From a checkpoint of a small transformer trained on Wikipedia: rotary positions.
Each number is 128 + 24 x the weight over its row's rms, rounded and kept within 0 to 255. Layers, rows and columns count from 0. Numbers have three digits each. The size before them is the row's rms in percent of the matrix's.

# q: layer 5 attention query, 512x256, rms 0.0968, rows 0-10,128-138,256-266,384-394, columns 0-255
# k: layer 5 attention key, 128x256, rms 0.0971, rows 0-9, columns 0-255
q0 100:173100151114142130088180121123148120150129153135170136116132134140116137112119145120171144145097136151137143123160145125185147122120151089117139115138141148177093090120112097100142162129134142132171121109117148102130119141128139194163123141152122160118121101102118137135132114109126111123143120117173171159134110114123157090126114151114173136136117106121114134101152148144146139107126127101135186151166113192145171113122151128128103109130121124143156202130114136117134114127102147118147157128188095121126127111099133102114123185121121085130119151123108097126143158157140137205072112135105107134133186146143172127138099106097114126127113156117123132137162164120120140178098114111151116151148156078124113157144134138112091145117170124088154170147158113112151152139140148
q128 083:130141123101148119137134118130148136120142113151198152126138148119117147100109112151140158150135116126115086120125099134160121145162142157119147094141139138113129124150070136161164149116117135139167134094102115093108131126148119153145121107155106127144164161087109112097041179165100160151126175112130108124151107127152111138128096144142135179114134079142124094105106112121114123107126142128103155116126120169093141108105097124148146128160131160126112173114092123111100145140113110098148193111185133137143081129120086091146108155129164154128127123154106128143152194115106118149098142133173141159148151159112111115119142115093144135104136120105150162053160128156096169127122137130108102114114139126110145149168123145128119109111092125171094117136115155125146121116097123
q256 092:142132118164129107172160132135129126148129135141084106120138150076148157152131114123089109144106096138130111140142143156155089085125134120093102138107097126116110091158106135130115107159108141163126142131155096110116144135148134146118143155133097162110124111115146105142086174150191125114123122132115152133145147093113149107109158131117119138122136110131145150129108145156130137090163106149095102127130129166111150103136154128141145075109130128140146156180147116126145159105167148109076154108110180122109162158097106145127123135126164135173126092106130102135112076139145118132099109144130109084083154144103138167136154081132124122140112140088127140153135106177146110080101115108122081141074173145140157148160105110148141122107098084105120162082084105091144081137146132
q384 097:114115122110149168092168109170146113151163185144108116115134117121144151136143128134109132144176123153132124120121155138148136132134171160124116123135112140076149116119108121150106125115112115139206161107152154133154110124117138105119113133117129120075118151110125140197075157121121112154122088146113108132127115124105171136130097128123118090156152127097098113102121141145141099082137130125135141094171149188145187110096126069110138160135114091097140134081146125134149165131106129136156132127154142161125109128133137132133110145153195137096129171127100103157140105118140100139158111138090124122161129123141144128154118107054125110145145125132101118153152122122133173127093109111159141116098127078109081100131123163142138120138128087122093188136134127103102151148127134
k0 083:076119147102138136125131113157134139113125109139125109154081151126122113143098118148108143108120143135109152104150144133123129140132120086107123072156163106145149150110137149127111161067187135113166116107142117129148176132123155085110153076101124126153181123116115086132116151098138112109152114146136104109104146123108128159148152098129113097109137095127136100084104128137120108173139105106130162155075108082124098149139082102128093127112115123072126123091151107107075112138143177114129119127136109167122128120171139127100118102124088092121086149153135132135142155132106079097140170136112056137106131123135146117133149121121141173128116123158098159150092122126152162155150111138144144131140096128135105104103159118112143102168137155125161057093136109115115118121133133
q1 106:122153108152076108145132116140160139129141131093143134135181111098146111110155105136162128091091136082151100125162096180125134102112117130110144154127105104170132119087124082135169120149116168126122074157128101142113089107105121156073175138150111111117137136140092125158060108137182168109102150154081108164118116148128092116097172130126120157158120140127150134124075116110103123154158147126125124150126091125145092099128146132122130162113122125143090093114109102091186117152116116141141153125130109133155143161130127169129112127131111117140116141098090082122121109142135112160092151151121096149135131151149125178117157154151167143076118105127108183131146131128111129114100103122102072117083147136130127101128116115137151121147148148120121107107152144150138121113135117
q129 091:103135143110112143157158110132126088116133121102137111108120098127159143102160135111131185121138156075143168189122137174119137122071126153085171116140145153164154144049120147129148147129147140093112146143150131102180098116153142119135130141114105134124153144165124156143108103145131108147117153126138161111107137175149107159127127113094150115132083106155111128149105102107139115110148145124110096104107119090098139157157141104122120129123153113163137111142141167102184118129120178131099111097098138111145168135125116104168091130110181130151135124102144073126123139124125116131103124134117124131116131122105100153100116094155112160098127112146164187078148094166147141116127118145088126089100137158082150135151117120154157163119099164122137144099131147100136127095129145
q257 096:111127137088120141130109150159122132130097136119114105141075128102111105142131118123111106157147136095136122118139142105107118123129114135097151158160175094103112137145163090151151106151095113142103098147144140117110059179129120107098128166155094145127107152141131087101167068119085171128138166134116115077111108121144173135108135117177114105107150124162117115149082126100129121136166152148110168110144096161113088087129123134116165144101132135132053097155121128150133117174114085140125137148148183162100141084146157160124135128131144121137159110143101143138163148103156105129127115160153165137189138138129153148127163104141106130163141129107150115117142099109138132084137130146156123111097143158141120150139084125115150140110125119162115153100126157110088131095127132
q385 117:123142065154124090138124131101138129149121106130076116139158151141063115113110115111153153065087158092129118110145132155120130067119161113139104168150162133139111122078159108140096133128145174104123152138124135179120110134115110158117149162157134104127093148140107115111066111111144163112128138111145105139149149157118062112069150147105157122145157126145139146122147133138120109128119123138083134138064086138085117120173129121147136126141158166153100092137100135103142131117124154140114119119149118139165103151150078189128156105146106131148119159085103084101136101131113111125127146127159124117158118112141104139102128126149134139103143132142143166097136104147128138129138088086114137109128146135098157135153113114148109118118142138141098115069126137128113145096150089
k1 080:134161116106093163167109151065154118134150098150133098096129117075149148159093151085068120107135126127112131114116148105143143102116142111100144113085130169107141128156109127141111130143105151109123121112113124091129127138121142096177153129148092134106119091105169156125153169127117112147125091123128150102136128110143137113150133134096137127105102122120119114114127112155143142143131152106113103118138138158100128113079141165108084098106182108151110124126116196139077182059115075118148098114143131090159128137128106132137113134152145104121072123134180156161131121126144161158146131111100111158085138135114115110118178137143105120094127169087121140114109124115108101189117112119154151128159126101140106121143152146132134134116131137107128123124125125069094144131098161
q2 098:129088138098158127067127144124146155089120139110125115140143169122092112113129163112138134112114122149144159115141092083124115142126141119144133116118121130152101143128136141143121116137135125110140115087142095133099138164143108106097124162086131134165121146119130116146163111135118144108092097088110118089110156135105100076098124152131114113167147132140099155140163108183143101101132079114173141134112200132147190148118176127145150090094118099120169151160156153137200194135144112169130109139122141091112117094112108112142128125116117154098139125112123138085097155165148135091134132113119136172132140130106153155135135116130123118147069163136136103132122114132136137150136179114168090117095110161113110121111142153114128160144118096166136133087139121140177141147113146
q130 090:101144127114130103130096150124144174107124166098145150135129101132135145129117155163167138168155073147082073146097116102155110177163115107124127119144149115099111086164141109078158097151106112146143078128114166148123162101112086134098116114143108088134126128121108118099120123136102119153169139103140115123128108133140116076121121118121129118121167152107112128107110090120119139090154150156158132136076123134143155125123126141160112118114081152081080150125113123179136105085086134126122089138131119134136093089143105108147129114163157087129101118131054156093096130187171128134133175163152151121132128125113143115145123153134127087134120117135109133139145129135104123156111131117171127119118123107140119176126145116112131136106165075181097107130134109148121118121129132
q258 089:140093122135136142146113142121129092127134126131133149108168084099108083167135104138106128135126092179157159092159154098138125104137149136145083136148104168103091158102156161109122125124173148158144134065149113148158159066113128143092166119127195124138132110113109158130088116141160095115129088118135121117117143106101144144102104165121159103135120093130125117106130108123141120156120115129143100106062167116121103120103134116146118095129080126123136134128111096137184130153132134126114105093174147107141117133124123126131142102135114133138112112116114164173115118099116117131114128142103136136126132130108128104150138129144125135102111129119178117134122128131157106151164148098166160163128126121114164096144159147082138110161222081125129089155140116121164158164093114
q386 114:161119189134160102129107177156114106104137173161082131135120130100110164116139146173086136145153101115143186150129117125109113160126130142139173111125102119140133139152147116115112107142172104136145118120136154139128193113151101119103125114113106134135177117091151104134166082129143075107139145105083166133084092155103162140129139132096131124147100120113103105111110140103097141141140089103130127160154149141132175178081122121115156114136138127118162122126149072120122158145106120145116138117153132063116113142125151133128069137104115150130115137121169141150146112137107118071151130149169110137122139124129130128157144134082120095146124142117120149131147112107105124143125146124128100150142145133156126094115177175099131121108120110105139148154067119103094080132155140
k2 083:123092119145133121120184072126121086162135088120105119130105105137163115123113123099127160155105119122129160103116173171127185081191149083135101141164112116129135118122130157116123166132094080095104128127117138122110112093134144169122094098137127129150126106131126142179087142125094128125142114138116127162121147129141153064119146135106127155141158139144090152123136130133134109109111140140095128100137129166143140107161105142143086109166120128088106139107118136112100124128086094098110119089120130133148102173106121120171137111104129097144164114101134108144149154111102084161150099160126090119150125123154123130136094139104128134104127163122110132127146138107092102084102080110095107109180102082094119135115091132167134141156124118163080145132139142096117174144114115
q3 096:140112169159137178083097165152117140129162132110144156126101142158113168112151120164136136178171076122170159106185124114127134164174151141136074157140087119117151150111176137111166111108082128122108150110104120132151132104164111130132132111135177165083093164106146104081098140103126147121147139136116103111119121125122127170109121146076159111136135149111135097117104138151109129158199120135116124119110120137107147129117134122080140094117127119114150114090110147108151102152124133137111123162113146094165106148124116195116118144109130117102117141074099170100129093117150147147134137122111131074103126143133089129130133128137148113131149145143153116128099164178113164160135106107141118122143139125128113147161112100132127159097115145111126130138092136092100099133099114
q131 082:136141137118100153147119083111137132126129106148177118103148112167142138198151114173145088143134139120141125130112137187120123150147087135090166128147133134113173124163132110147161134108075125160126124085093138106155120137137125124119165158142106145125121107145125111127089130137121151114133138138096132151118171114133162149139112132155137175080091153119102119151120116162094125125123136147145134153118142148113130167134117141154119095104151131071096169166122140136147136156092177125105129184188109102156101108127113105153129138128173124156103111100113157144151149106108101136179152141176134091142087183157092138135153149132137120091134144112093139128144167122090081133144133146141147138123166162140146136131146134096143128167133101131095124133133170140139158124088140
q259 082:156152128142126103124154104099120132169115117121159136108153171121161110146139106117151135147126112129096106139138140104142096114161087120124137111112148102110128153162154097120138123106131142100122092093137140084114139111140128094144142136136109117130089100105127147135084121136088102133109137138159120098131138126110172130130139116129091131141175112123142120105130115110137114180118134160121140076159129141094136131145089142132105088119082086140103172133104161123090116121178088105146139108180128085095123112126142074103111157130113159148123140141136136115112135103173115187112083137161169115154091151080166146110114112121158121103127154101094153141138106112107089109081193136174082083120150126151153115146105119078138099130135087129145104147098141106134099120113139
q387 105:130092132096143127118116110112190162127112130114161188096147100146104144118092153104144157096136132126136125142168162115141146129068116167119149130117134139141152128086138079158124165152146135071163135116099142113135113140120087143178146098183110179084144130101162097157164123113111105106153136121122138157135144124142096140147173107123120123115174114141135138130135145122128106095105153147131153088126114159118115112135121131102117114121178141138132131135143134107141151110176135136145122163092125146126180170140108095111137120124103128116114142164128149101179162126141126091112155098158133157130120120101111130126136140085139142122098139127154139152121132168178179150138156137125087124160178098090149135124115169121143156147104124124129086109140124119081095152096103
k3 083:125128144164122110152152109148109119081111168130098093147121129085118113153134087186101136117081138130105127135076104152113116122093094135129141131109106124143119139152078141101141141146136083153157105115145078114109191132131096127080093122119139147135159153153130104105124109141106104090132118109128140115120095129111126139121052136101117141153123070113102149156117115119128152105143127171153156133111166129130163118089126110122147139137121118148116158139114110107125135097109143144109104100151131157145128124087110160135106142101157118102149075113165075109115131120126112085089118133137110077116124126128127104144122127133118095134123161146174115086182140102097121112137141092094086118055107154139156105122142140133180116134119147154109097116106113161149103119143144
q4 097:134089151117131098112136118185115116132109127130140147142099156193096155179125154123113149197175089148122130122121145089100121133117126128150120114148100115126110107160110119110129134112118084134124160152108170111126134150111096110116104150135163140183126122099150148119166139152147135134136131094149130119126144111108109109186135114140147096135152162085156136136104142082139148128141077123126155128106112112171151153127120101107194118090122127089133157111165112148123150143106168140112123183149147122121117096151090129176132134134156117114114134121134145150129068117145141143125122164105139137127141136105114123126075103095131105150111158124103107128084141140141096106153053161149102120153106116164134165115120113153141167143138109125113094108137139125126097173116086
q132 074:113161127103117148118110150145115169142154123138125161136151107171103094136093115154155123130178142113105125091127122109126137132196097150131150127155135113083121129146117128101101116144112085144124103127086121143129148118108139094107138130120124151140118111109140107088132160134115126141165158106115075145122145121116145090128118130115109141134146149124108109126111140140121114118134118139130090138138158156143110085155095144149115146094131147109127160114105130188108176129131102123146161158190104086119096088144160130139127127165125134131114154125121186125169157147166114159157125125154167065159119105138118118164121138064133079142128130089079103139117124109113087116125117122161101128133123104122103177101147156087127112132094046134119103157125083144122143154146134
q260 085:145140144129117077094106108138077122178118137116135159115116112136103124122127123122111131125156118165106107128124129116109123123155102128120140118116114132072143169075139168089127143096117128116152159095112091086149136095096127117152111083142151121123164088117116119125086182129104078129146143078146172081124121100125146109141103129123101111136151177123099142105165127126151138122122134142120135112139138109124146118110084127135118089138116133167125091091131130117116155128149163134153191131138119120102149143170109128162107093106148145104076149160110104098139113096119126121101120109077130133122123131124140124094139125098135090195123146139126117131128139103127104144104168114151066135149103137136138073083162148136108132178111103091111153173108144171146122155116135
q388 109:085103202120162142114125169151117117160124132142107164127072097130159138167114141107135123129103161135118124133131154144146130115146100141129112092122109106168115166139172122135119134164126106113131158155109149117130165150144153173099116114130155116157156159130140156187192146106107134101132138114097151105085119113100113103137164145086137146150127147119126132116133155160086136140118137134115151127136170127081148153108095129094135128106151089087103128101167087150145159105141131141115111141103155110120128102099134130110111132130109165127069146118179137102107145143144123142157102123140106117128185148068143107115162131113156100130142126163162130120116142113137136143087157124137155141095157120136081095172156167072140134123138097132107151154109135130105128146103131
k4 075:157113139128125143148123095131171108124119142117157109182112125132106095123117121126113089097107125113114153150159155067159102117126085094139104166138124101105116124106128101125135113177130104087124096096146155170089087117139135146130120158084148109115100129122113157118131093131137193075108159087124087133168105157160111122111122142152125116133120127136115108111122149121158096131092101175117102137096093119150130089153161146157130115156092114098116136104142161114164137152098128122124129178123102104093108121115169135126132143111101123159165109128110136156122154127078164132113159099151144109143134098153107144109112118116091137113122094146156150133143134109108134191090165110137123132140130110143108122108134067116132089139159098116177096145088102100141110112147117
q5 097:145131117079135114114156143151151120152134101154139124169101123163118107091117104110122138135105145118137127109125114139146162109145169149157115127170098131128120105126085115118129114122123160096163137138147126095142098147114104128129120105117133112142146096119128125138073077163079124140168138180106119170120127122100190109144079146174122144069156113149141111125106114139091120123114141168112141116070105157169104098106117142122127131148166131160133116115122134096109118111154142147151135125192128120134105113111138090182135129125110093134131141130133131162130152107093121128154122145117167162114080129168106169127091120108137137164115146148108165186145122088155130162148172105132093096128101081118116103133128136141175168143106092092121136151162109144120156122119144
q133 079:134165100150123117126167115145126113121145125120177126092119136166111114123104106108123127121082133135130140096140123173157172117140127149138181099127151138149150189112093140177130176137157180118125134139113131078170127115121139116144089117135171144133128078114107142157091160106148146170109149161133142144144121136140118120127112122158126152125132114160148099131116126170121151083111163115096160089118140105088158131116102132122132098127166130157157163142150150085092134135122109103137170112173122148136091151138112110122106141125162126124158114106157111168165165120106111131075148138160159107132152172118096150106110129122159165122144154095139124118137138175137138155147131130105116073135133135128134077174107131141133141157127158125092101117110175166146127160096145
q261 078:130135176127151122152110120118112147150122141116160104120143149082169115113134084116138162168084102091135088105115134119089140100126141113122145105088127169158156148130097131144117116147159093090115100138156145177128174105097129104138131161148124148117123097151164130124103117155115084152100170106167126171085120137107109114110145139143139146135115095071132114125102132140130158116130110146093134140141135115140170110096133117178117127132098161149109125123122198135083114110133133117131139133121137115156157100092127119131112142169129135133134168140115136122139145118156160114102093125118080146144121111128126085132142127121152101128081151126123114141136106120054152150060103104132135094115172114157165138143116147143084133161074143113132112163166168126097136135153125
q389 099:116172087120119123138138142134122121115154128159121180152154184118087114122104130129133121160143113136136108088133128127144106111122174089138102120078127172115125178132125114125160163130155138119150133098157143093148181112102151126085128138160122116119095082087080111170141129110141092142146129184145145112114137103114177099134108168104117158134132103100139121103099141110130127132087124123114176150080148161086132120173154094148129127093108119107109138102128143105128137156131102098161137122117121152126143151137140131114102158152138111131126144123085103108151157116094133146081133114124096106119121135125106104124137154102155120138125120172108122125133118110129148153122146095168126066128161133111090124144154150090145111158103059113107166154108153129072131138097094
k5 088:077127117207135125088136112149158135126140124107104119103139129152170106148127134118122127193133147090153141151145137150091124118118095115100143097151120138139158116093131118108156115116136090152092155137099132126181138090094119121096114094151160129117150106153146133158150163134114126090121156080154076145134132118136097121173143145085127155148103134129110137144163141180118114123114126163206137099170124110132134140134092147116095155132111117110134140162134133096143132125118122131073153160105147132120138125136126143152143116109128101123140145158134124131111155096148139133126122125162121111156171120134135120104163154116079129143107102132103137121138187111120151101079092127086102112118126132096140165129127106122114116110107126163105104103079134064165091116164105
q6 098:142113182126153084091125140130167144142135164091135165119149165126152160130105124155154107170138114175151136137159130106090134147113140151127100131156093126081140129122149105098130139133099159066134123109146144124116158140111106143122110161139104151101070121132110100132120096143083126115121124142103128117137101158131136107132163170120125085158144095122098140181098145091127118119124139170171148144128080123163144161100131133120144128133100138125148111105168140104140105101116127094176114121131130157145158120158131177086154120092130079142183126115150143137099116106127152133088107108099107085142148121150116146154130133097125072202059108132122102151123153150126151123128111099101155156120141114092125097137110129119105135132117146106118132128119159116113133160120117
q134 082:133148167118140094128111096108124083110121139131078132108137132119120144114117152151143103184122109149113104120113146102108104106148134122133102140112094163090114122205118102146136094104121130176165089078158115129130143135162105150102146129115168147110150126097131108116102141098127117108161134146097094144136124124122145134102087140108179181135097123112112114089076109099142099109128105131108154116151147116118114107084143099158170121135130118157133142113160151134143122110130157112120127144121071161091099113159154118138096160147124127117139139114127154151117104078111120135103144145107139148114133132106133151137130096116134127068103196127136183116136146109134130124134090104124095106066150104112150118108161106099148140115130092127079154133105099129079145153108158
q262 088:099152124149188141155161130126136155135122160133111134109130131099130149098074096098124164134130106143162112090105112134138152099139134088132139104133093128115144109202120099153145159155144136091156127123134175107125161162156121151124148112096131131106183157122131099135086142148162102112152124184146086147125152099132135144110113128117129155117102090124133104167089129164123111105140097105097116109131102151166135148123152105116118102115160124132108163146082137122096084125148107085112130135110119120125138112116179100087160127124142088137150142133135156150134112134149160127122073133079159155082120139134122169134148128076104104125145139121077131131120143132161111091070146149180140144112121082139113121140154167099131123146120118125105138136125130103163122105139160
q390 103:107065175132122123079111132108157105177129148109134132115129191115126166134104108159132143137155115133146126093114139123134168158200154137130129110147116127149124146158151144115108144117104124125151138137134149127152150174122124153153133122163144137150108136108113106118120128066103120128147145075113106129144122134113137150121123133135136131088149146096150135137113149115083089112102117133106142145104127107146165137091124123091170157131140129081166138137153162133123110163134129115154151144093146090137113148134141188143170113125109131139144085145099140169141109118125159077113106151099142086177123147136104112160092129110105114156096127142152124129116159152143148115127151148160142117106131135145102104162119078091135136140209124165112180165095135115087116134099135
k6 088:142088128080139126107112109113183132144137131105121133125118108145144110113121119140073149097112121130079137148158149114159136151122193143070131193164141099132137135124094134151132117140117094115128135135143104136141158096103137126146117134082150110127142122101132138136063118129129157156120095085100138076148121146125162138113116145117115112121114151136141170112124116094120115108127174136109095090062103168084138094124122119154104119171126132144149103119135117098159118103081122138164122129117144115140077091136117087105133110104118175126155159102108077092140121126102084128142160120125107136111130112118139074097074160146164147123108120169122111122139155160105141163111105131101113128155125132139111169148131094161124115129160129128149159152132129092120110122112088
q7 097:133143127126095114155107110095143108137138115139170165143138139118139144102101123135127134158124095145131072147144162119125120105124128112120105145180163125153160093104172149166155152166144126115158138169126102091133087152108156101137127102166094117105121139135135105113086134140157139141186166154144136167099099134162121117118149103107144133145112109109132080121111154139119109108129100170118120171126102125126070148144112143122147102147118124143129172119126160117116144194130119097143130099167119162145074154170117132193126125106118152143106116172120124139137132126117137161086129133135102124131145155107172196130151148129118144110150132141103163138163114148094140160136111119118094162149169117087130125091121117160158126128138188132084129109083125139146141123145115
q135 088:148125125142140159108154131112161109130126117101148120076108098107189132110121112112135149101118140119137064123144173130151142100090149110124115150147102116171156153088152156123119103118148096134123151139139152134086102149114155171141144126165059149097114118161104139147153112127101091161126170120110160148123123121147167140114149130126147111141087105097114108130129089103101122130142164128145146074130152129146132160148130139139132146100135077145159122112115170104098141151161123059171165130074127114128139157125122122175155124125102107125119150127146112102107093124116135140132163132121123143106101095155121138121124064129184123137154098154111132108133127174135170156105131138108153128126142159126120129109144158180147091160144114134144134146135144108126118057117123
q263 098:109115131101138118169123129157172126099109139132116148146151149108126179139123108109106132140147105090114111152104090105150124109128099107077102130113164153157124093123176138121161154101144157182133108112112142069120087166124142119104146108144080137121102149123129097130147123120145139174142130143131129101112112133121111144121090122106152101109145161169120087178115129123132121146130140130144106125132140156115123075159192116109096153129143138124104139145133134152118141154175116168104119117126168192116131158107138149145159133141159135158101061078100155113125126156163134154142102125163112079095124153114087146125145154120176149118152134116137113154166145124158120134157105163060125146116136124091092129137131104174132121095118123174120140129129125114140117105111142
q391 103:126112100116144105139161146186130152142137128093132109112115113119118122119113112122120143121128111129187113114155095113160152085125167153139108161134101122151169095112141122127226146129132139159160168117119117110108098122137104110091115138127085115138089143202163115126077093133172143142096144154138114140115100098150133121120169129184154168117121105104142139156119134100141123150151104097137129132131082118178151127087158130166116111108098133129156126152144162156126160103154117119170161090128126115121132133112168133180098097129127092148136134121153115127105122141100128139131108114101156149129084133139155141137119110138155119159135166101103131123165087144116182109132131132067137142110123148113135127187125113094126123118116168116125117139105116140137092105125148
k7 082:180122125186155129128094088159131113147103148123118129124168111103131127139102120111115133177122159131156133123075191139099126123165120109132149161107125104118145141179163144094126143155109131108071106170139121134140131141162105143178134134132101131179130142126119136111109138147123111079118111105167130148168154151174108168182137071111152151142137131145168105129112156128142144134110094138118126124088112090122142200123126129134109145150106147124088109160098161097127134125117143129150114126112154098150166100104101125108122160152124132134134119121130157146122138147102168113106105150093121170149134151122138133163162097134098078106123101124143142144109129119130139097076124085114178142114145154145141126144133115144145179155119170177123148147152111113131130119130154
q8 106:141121175150136107075119116146128108088105146159158133205111115116098103083124116120125081117121084142100118098131107110130114157121104091092116097107125068120098145154137154127132140118176129153133147100145138156122158115126138110132145131119146081153149134150116164115109089179129109113113101135173155165143109133116125116126100126100157152139172144134094117177177138121098111164176112114152132128144149158133133149138084141134132147088134137146133109122151114102126158106123084110152081169119122087164131128108111140180135129093115120131140113155139182123113151146139139169087135107121119092148115153101093112103140143140110130161122131142099128113123092095107107095124136129160144134124102132125153078115103130144089170110122124123111099123145128162107070117158141
q136 086:106114161128127126077099152097118121123114108168111133149145107095092093142117161138134135109159138107140155094109103123134096109122116155163133144120151103135074135125114149140139085159086120177087164131127134147137124093117172123114136139144131112105160111129126136131121155163119150096161161162105063113130165110088145112108164112145131157176106135171120110122125070117147086162141132123150120099146185114137109146145092142122105110120110129121147138098117122103134131132198129132085121130116137101136128132136126124152131079124102135093093148135114157117119129132153105085123104103122132119150125115121086080174111162114118104152130105150089115109141134091142149117134107048169146111122122142102092075124137112133110107120095090148179113148120122124141113140165118
q264 089:119075133113141112124104139082119133130117144094136162147125129120091137182132111121133155101140136168139128111128131138120117121142140126128106138132167123101124114106132128118114114151115139115129145104142114102130113099090119144092163124112176106117161144098127120136120135145084133104099122091120140094175119117172158109141126164123133149137135124200119092104158135143096135116143118119089114175088114116095120160118120147106133148141107119140137165101101105111123087162125167185133122093133173093128155111168126133109177130124136139090140171154082084155118127107104151149162129113119100130179133127178151076126100138133102150153137167137137145123139131111108133101154148136166078106115115135056108117118132170072161123176132117117109100166103119104138165109114155
q392 099:131085108152130145127153136162143115174105133142109137185140146125134134175133113114149105136118093115166135145094146111142116124132153114112099135153108111133114167179134125083093076091145165160097120125126132130116119126133109117122132137120116144158132129116122146137156133141137129095155130118115142138174165128126096109132147166100100128146136092121117136136126175153087116135089129134125115173112108043118151163122146135089146175104127096099131081179158142116137112095091118154105130193151139153126131158133080120102155120082124136121142163154113127144117127120109132130139097109149154144120125076086128092106114110128135149095108162143133122110130187131114124141114130139160108104095121111114101113098153054113133127122111145119100132146185091143112152126137076
k8 085:118125155116135134131125124133061111149146125115141108122152105138090158109114155113097131152129118107100148130146112139104147130202136132178101124131131116114148163122107138174102182138114097093121151130119114139138130127167146159121089099127103150117121112089131127130124140128087188166085148106146124167119148093095119155140114139089133130172088126170132188139111103141103139097148102110143108119153080165135131104122135129124137074098135142132080113103066074156119120109099139136152161144165131165126130112186119119135156161130157150153109107135178131118129140142080109113112095141112115125120106108118115143158149123108109124103130144079149126104107085152120123120153141139088134146154109115142120088141153131131153114112106129112081174137140163130127154122150160
q9 101:114116137152137138093087121122171104110111104145167151099082159118157131124121131124137113111133156114116099094095136084100158161135127141110148120161098142109138155130116099156180152116147091151126115121132158150125116126093142131132131128183134094076133117141143120150104152120139128151131121094084143122107127174102168151108135089161123095114121141108156119118155136163062072130119151140082134148107159122145121153140107089072123122135141122146113085124140155143131071145116108118136141079109101162085119131132151126137143151135134134113171143145147114142149147155124118117110119169125162146120140167147153102157128110135124131168141108147142125176111127127135192143147126157120152146111147133142104075129103154122159114134160108175138173118094101157105143147178082
q137 083:103146093129133117094150100129124144140099135130098131064105136192098101143101104133115121121142121180138117101118116097125136138140118105126130110155147188054133151118150153118154117147144122129135129091150136086172127103116096124097107153124160108110135094149156141150134129138075140167123115165098119101133121149100132096148069105128119142125117132120113128119118112166140152146106114135130152138119150132147139129127148098112176129100101137133131094124169136136072160144134082162156144099172116112094107117110151143168204111152132124141106133171131125146132143130159117119112133130150156091169118127130121121129104149062137113125155114093146152177157137119117134116107092105143119132101141133141127121095091159078160149174106102133105141137160127158121127128116181
q265 086:126096114171133109086122130122133148169084117135146102124134188130113143116142137083127200139142097093180157113140159097110126125138098120132109086149118113099147106135166143132107135156143126089109105094119129121178146131141139133167149149117048149172106104135156165100121158103132113111129122100114135134084123154112143108162112135095103097118146129152143126135106109075157109110109119157113108106132138119129140128146097125112109153164128160097170125105102129175114101149122117162085174106080146143155119126083119125137119132137141146115112158086112151120171093136153142131187143111126106150106110114155122077127109119105118116140135142140129162122096114142141122164137109099128116080130150127160146116120132088146089154129135161095136145156141141118102097174125131
q393 111:156127141166177109115103149127143089116131114116085149119168116112145119128097139128067094129104105127142171123119119115151119138113140144129113138152167129144107146119111167112129131122113141110120182117158150149151194167105099132149132159121093122117101077123155085134200132121123120102164157080108118116123117124139139126149119100107117144092164139091176139088142159118137104159127119141105122131130152118118167117120115156141144136085124123121121113125147153123103114145072104118121184152120131097144133161080153112137102149114175098139133081149135122107121107162131093101145120110123155104141132132092151169130100131140137113140162138148102124124110111129147113170119165136170101086148114159140129152114106125095142186170145072131147136110071132147136162125113102
k9 082:134101147108133134163126129113154090140091127153111134137155095134133076087132099117143108138126102150125122117159090138158128131147172134164103114155112155133144126124136140092113124152124119114140116166141084120101103079144155159067131129089129096172146093130134123151098097081149141117156128171069127212151159114113113125110144179135134167136132106154164138160167144109123084105164138161152142152165103104107128136136139166146145163113139131102122131142126148095145135099136160130116118182136108145133141102172084137154107115129142155101133140108089101144119137113091103130144100090136097147099135118147136141142119109124115138138122110185112125087106097135101099101127131090129148141161102135096150130131143090120072102117125140153107092155145145145136119096142113
q10 094:150129160101148116152112125129137105144094100123092171106155136131178148153125122111124120099098054097141136140115084110077125185167103112129084105171128152140146106133165131142148121073137154174116102175132150159118149109142111088147193154128131144164163146121124130132110102131098113128125087127108111107127113129134107122135146125137103116164138119128141158167086130126161143125159102118156172165051133123122081161158132158113138082125124126139103134152171116147146146100106135116090111141150126132157115096115156118149134126087153113179115104155124150122109130091137135102118141136171163130119127137089128114128101098152150124129147126101139128145112139140130107122159114155146154138157098138120157119161107113146131130147093133158126112126138134071163169104151116
q138 076:132113129107136134113128114114146124140141127110064122126107126084143108205112098103143111120141120134149156124150098106147133127138124104157127125104139130121141140170189125114133119102134146208120126141150112130148141090131143105139148158100146130112110125106126158095132100125114145114132123142056115162150173142117088110131118143132095118102127172169138160111096117138120114190083124075136146114123132148159160128145162164166121118148156128127077155153164105139122136104145145110101085139089124096131148147144089180120142148161093132099096135146112161112137094160180096125123156126150102136170135106097134129132101124131120097115134125120080172159114156136143102121142119100120126120120125120075146088123137116120092125107158124120155112088154141172144097142136130
q266 091:138110149135130090157161170100100107147124099115127150125144142109097093143171148172120148140110091113132151117153118134114165128153139136178193119197120130144166157113158133082110128120141187112120119116084125138126157104125142139120160109082156146141168129128149145116105098118100147162149095147116127142141101117111125136151120092137122151089135131173083132131123145128132160122134126113144141096146165135112132137128140133156112141143157128104151177092101133102136130085117135087120112048114095078113132135143115148114157148130106072148118122141156127135130144133117147102098152121151111165065123118126153093141121132129137153111087121112112124133158165099160164126115129092113134178120105165133137115128122106152101146144114150126159082101092149171123135162107109
q394 097:137150111132115153118098155104076130102139126126120126126129112142182146123142164155145155114118147110086106091091123153130124175152135102135136109103116104128121115118065166135091118120112100149125152148124144082129123116134110157147110139136133120131179120123154128159149167113144082114166144123164129099065078146135114155107142101134097182087117109152158114153088113116138173123102185098125112154147128139078137107109135097117123097107116106079116110104143120168089108106117115146094132122112148119119147131109163089144143141106131126113122093128140163172162133116104055130112156149097136131147110162113160139117166162129126163118107125106099152114114129144091101106123140169116134149115120124184134166151136147124136114135121149119110087116119125160137070139116142